Weights of a small transformer language model.
Size: 10 layers, 5 heads of 32 (1 for keys and values), MLP 448 GeGLU, 4.08M parameters.
Training: a variant of Muon for these matrices, 4881 steps.
Each number is 500 + 50 x the weight over its row's rms, rounded and kept within 0 to 999. Layers, rows and columns count from 0. Numbers have three digits each. The size before them is the row's rms in percent of the matrix's.

# layer 7 MLP down (transposed), 448x160, rms 0.0577, rows 441-447, columns 0-79
087:475513551518537455495489523546567498417536480506459516554404524476560493508493478550497413580445538533467561529468457438495492493465604479460489421401479476422491426530453445446496500458446432521481482576546500481532365498456488515542603557
102:485461607503461443410480458571450510472472417464567452558473499497579457499425539491510356500405550533520469568491554485546613489458492488484461570507482499544517410513480396512478447469488459553488507606524497554495503529536483488510504528
093:499501413569495518503527486538526543532571490541471477457504537485500560495552557623558496606443505496493457498419454518557529519542583488533527281461434540512524391448514536499475448470472457523453507444472571499513549516482450496541441454
104:491561547519502524523454574469489506450546532445588482488545548544525543464518559440524616435532525517472542551469497570473518468493459554499453464401499534560449474501471588548574540554477582518573466434450463488466502499562349495429458569
101:468501449494445530605404464532506514486543584464521435505537414537520378503456495514508419528494488481557402564527521527433474489437577491526515528500452511483484487449536565476500579426477583560524491454487533492510466494366501504398487508
109:457488529484533641517457539497513608528542581462401527461581496464544464503474545483478463543501551544551403582426548537428552545490511551508536567453477465535488514501473481536430500542461510511574461576538418438515554578393511473690459503
108:475529597436518465462443503500476546501468492557458589460474455555478469504473502585496449454440489530460482448486415473449423505537458531520456531591570595479554466596503451487487578473516509387496535524568457511442466579409467483470515561
# layer 7 MLP gate, 448x160, rms 0.129, rows 442-447, columns 0-79
108:543518493509454496510478466457466486508460455619479501550441508543468542605669404441505578527509529543484523518562481439496561461515476496470495471524430474550509462451506508564446543461515456491558475436529467573498512509508429467534502433
088:539500532400467615488501447425467437556532440435517384554483554536492486570380497492462544459452494524525584491562544450401508428531432466491588526527566493542491514632462505497574500545523456565495467524498535523455444531423495497516428529
107:536500526519526433582451466508429451501452456502503521492422486568540493561515509462462557438405539510472580452529496508496387545480484429478499411545476531501510594428564437450535461552521598576469505529566484449541444492524482458654517464
107:534468517485467519540513503510483434462471533537491516461533627586524596500584434538548527537621583531526455505503559462507509523530487485568500546535527551484552521544496584480562378478433500455515499484421489458400518465448486512551420450
112:464475542618532521574430496483514490565505455463493502530416512436527424419447519495529557517426454587491408488476560518508472509548558488491444504532442559492457470507522496518575534510447462423463469513522425489483540438354572513459479454
107:545487522541529501631516526525497457420467552530491427541512442467536499561500528521576505512458493448509535424513567537550445474459457555477517476537492543455517474523514503551450553506438437447456451590515450472455495622567506465508572508
# layer 7 MLP up, 448x160, rms 0.14, rows 442-447, columns 0-79
104:558554366486573404443452532558516475343509496461532549550449638461392540484462484565535514464450551492457522475481470437531571531469582458582490469561519510452390435527519543536527507463503500536500463513508566444415503470460438624516546492
095:434533474544551434556535564453480467475434512476508567411456504429444540518515526561565430522460527563485446497581369521470464483530592507438501524504394526628482483561522491454445506576518505573527527424507528558491513417530544408534415462
098:517512431517491494513600546503555440479517574376601521524498479483523435476441476543554525437523453505474508511503514468470487541500518437436522489525514421376487575493539522432542426558555465466556565454479517462450583483530508534569450551
106:427465418484468499448500481451494458554487477465444511566415454478515470502473541477485494535534420502493498487473448524450550419484428513540589490603461470508523574606543506497498538596456504388605444450512525440480511442486509542591545532
110:408433487546557444518584437491445492421551454483524469427501396475484432407452445480479471494510627543438491527487498547546584404529495619439470577562524508534426454462527473516532509433522420457434530445508506515546507464492530486490556527
112:552520527540498514504572511546452481413608433454417405460466522532600554547467439474521592473447498572570512546444479490476584471444598441547529473501514463611562530541523552523551555458509498448462466446483551463494625513546511529505513519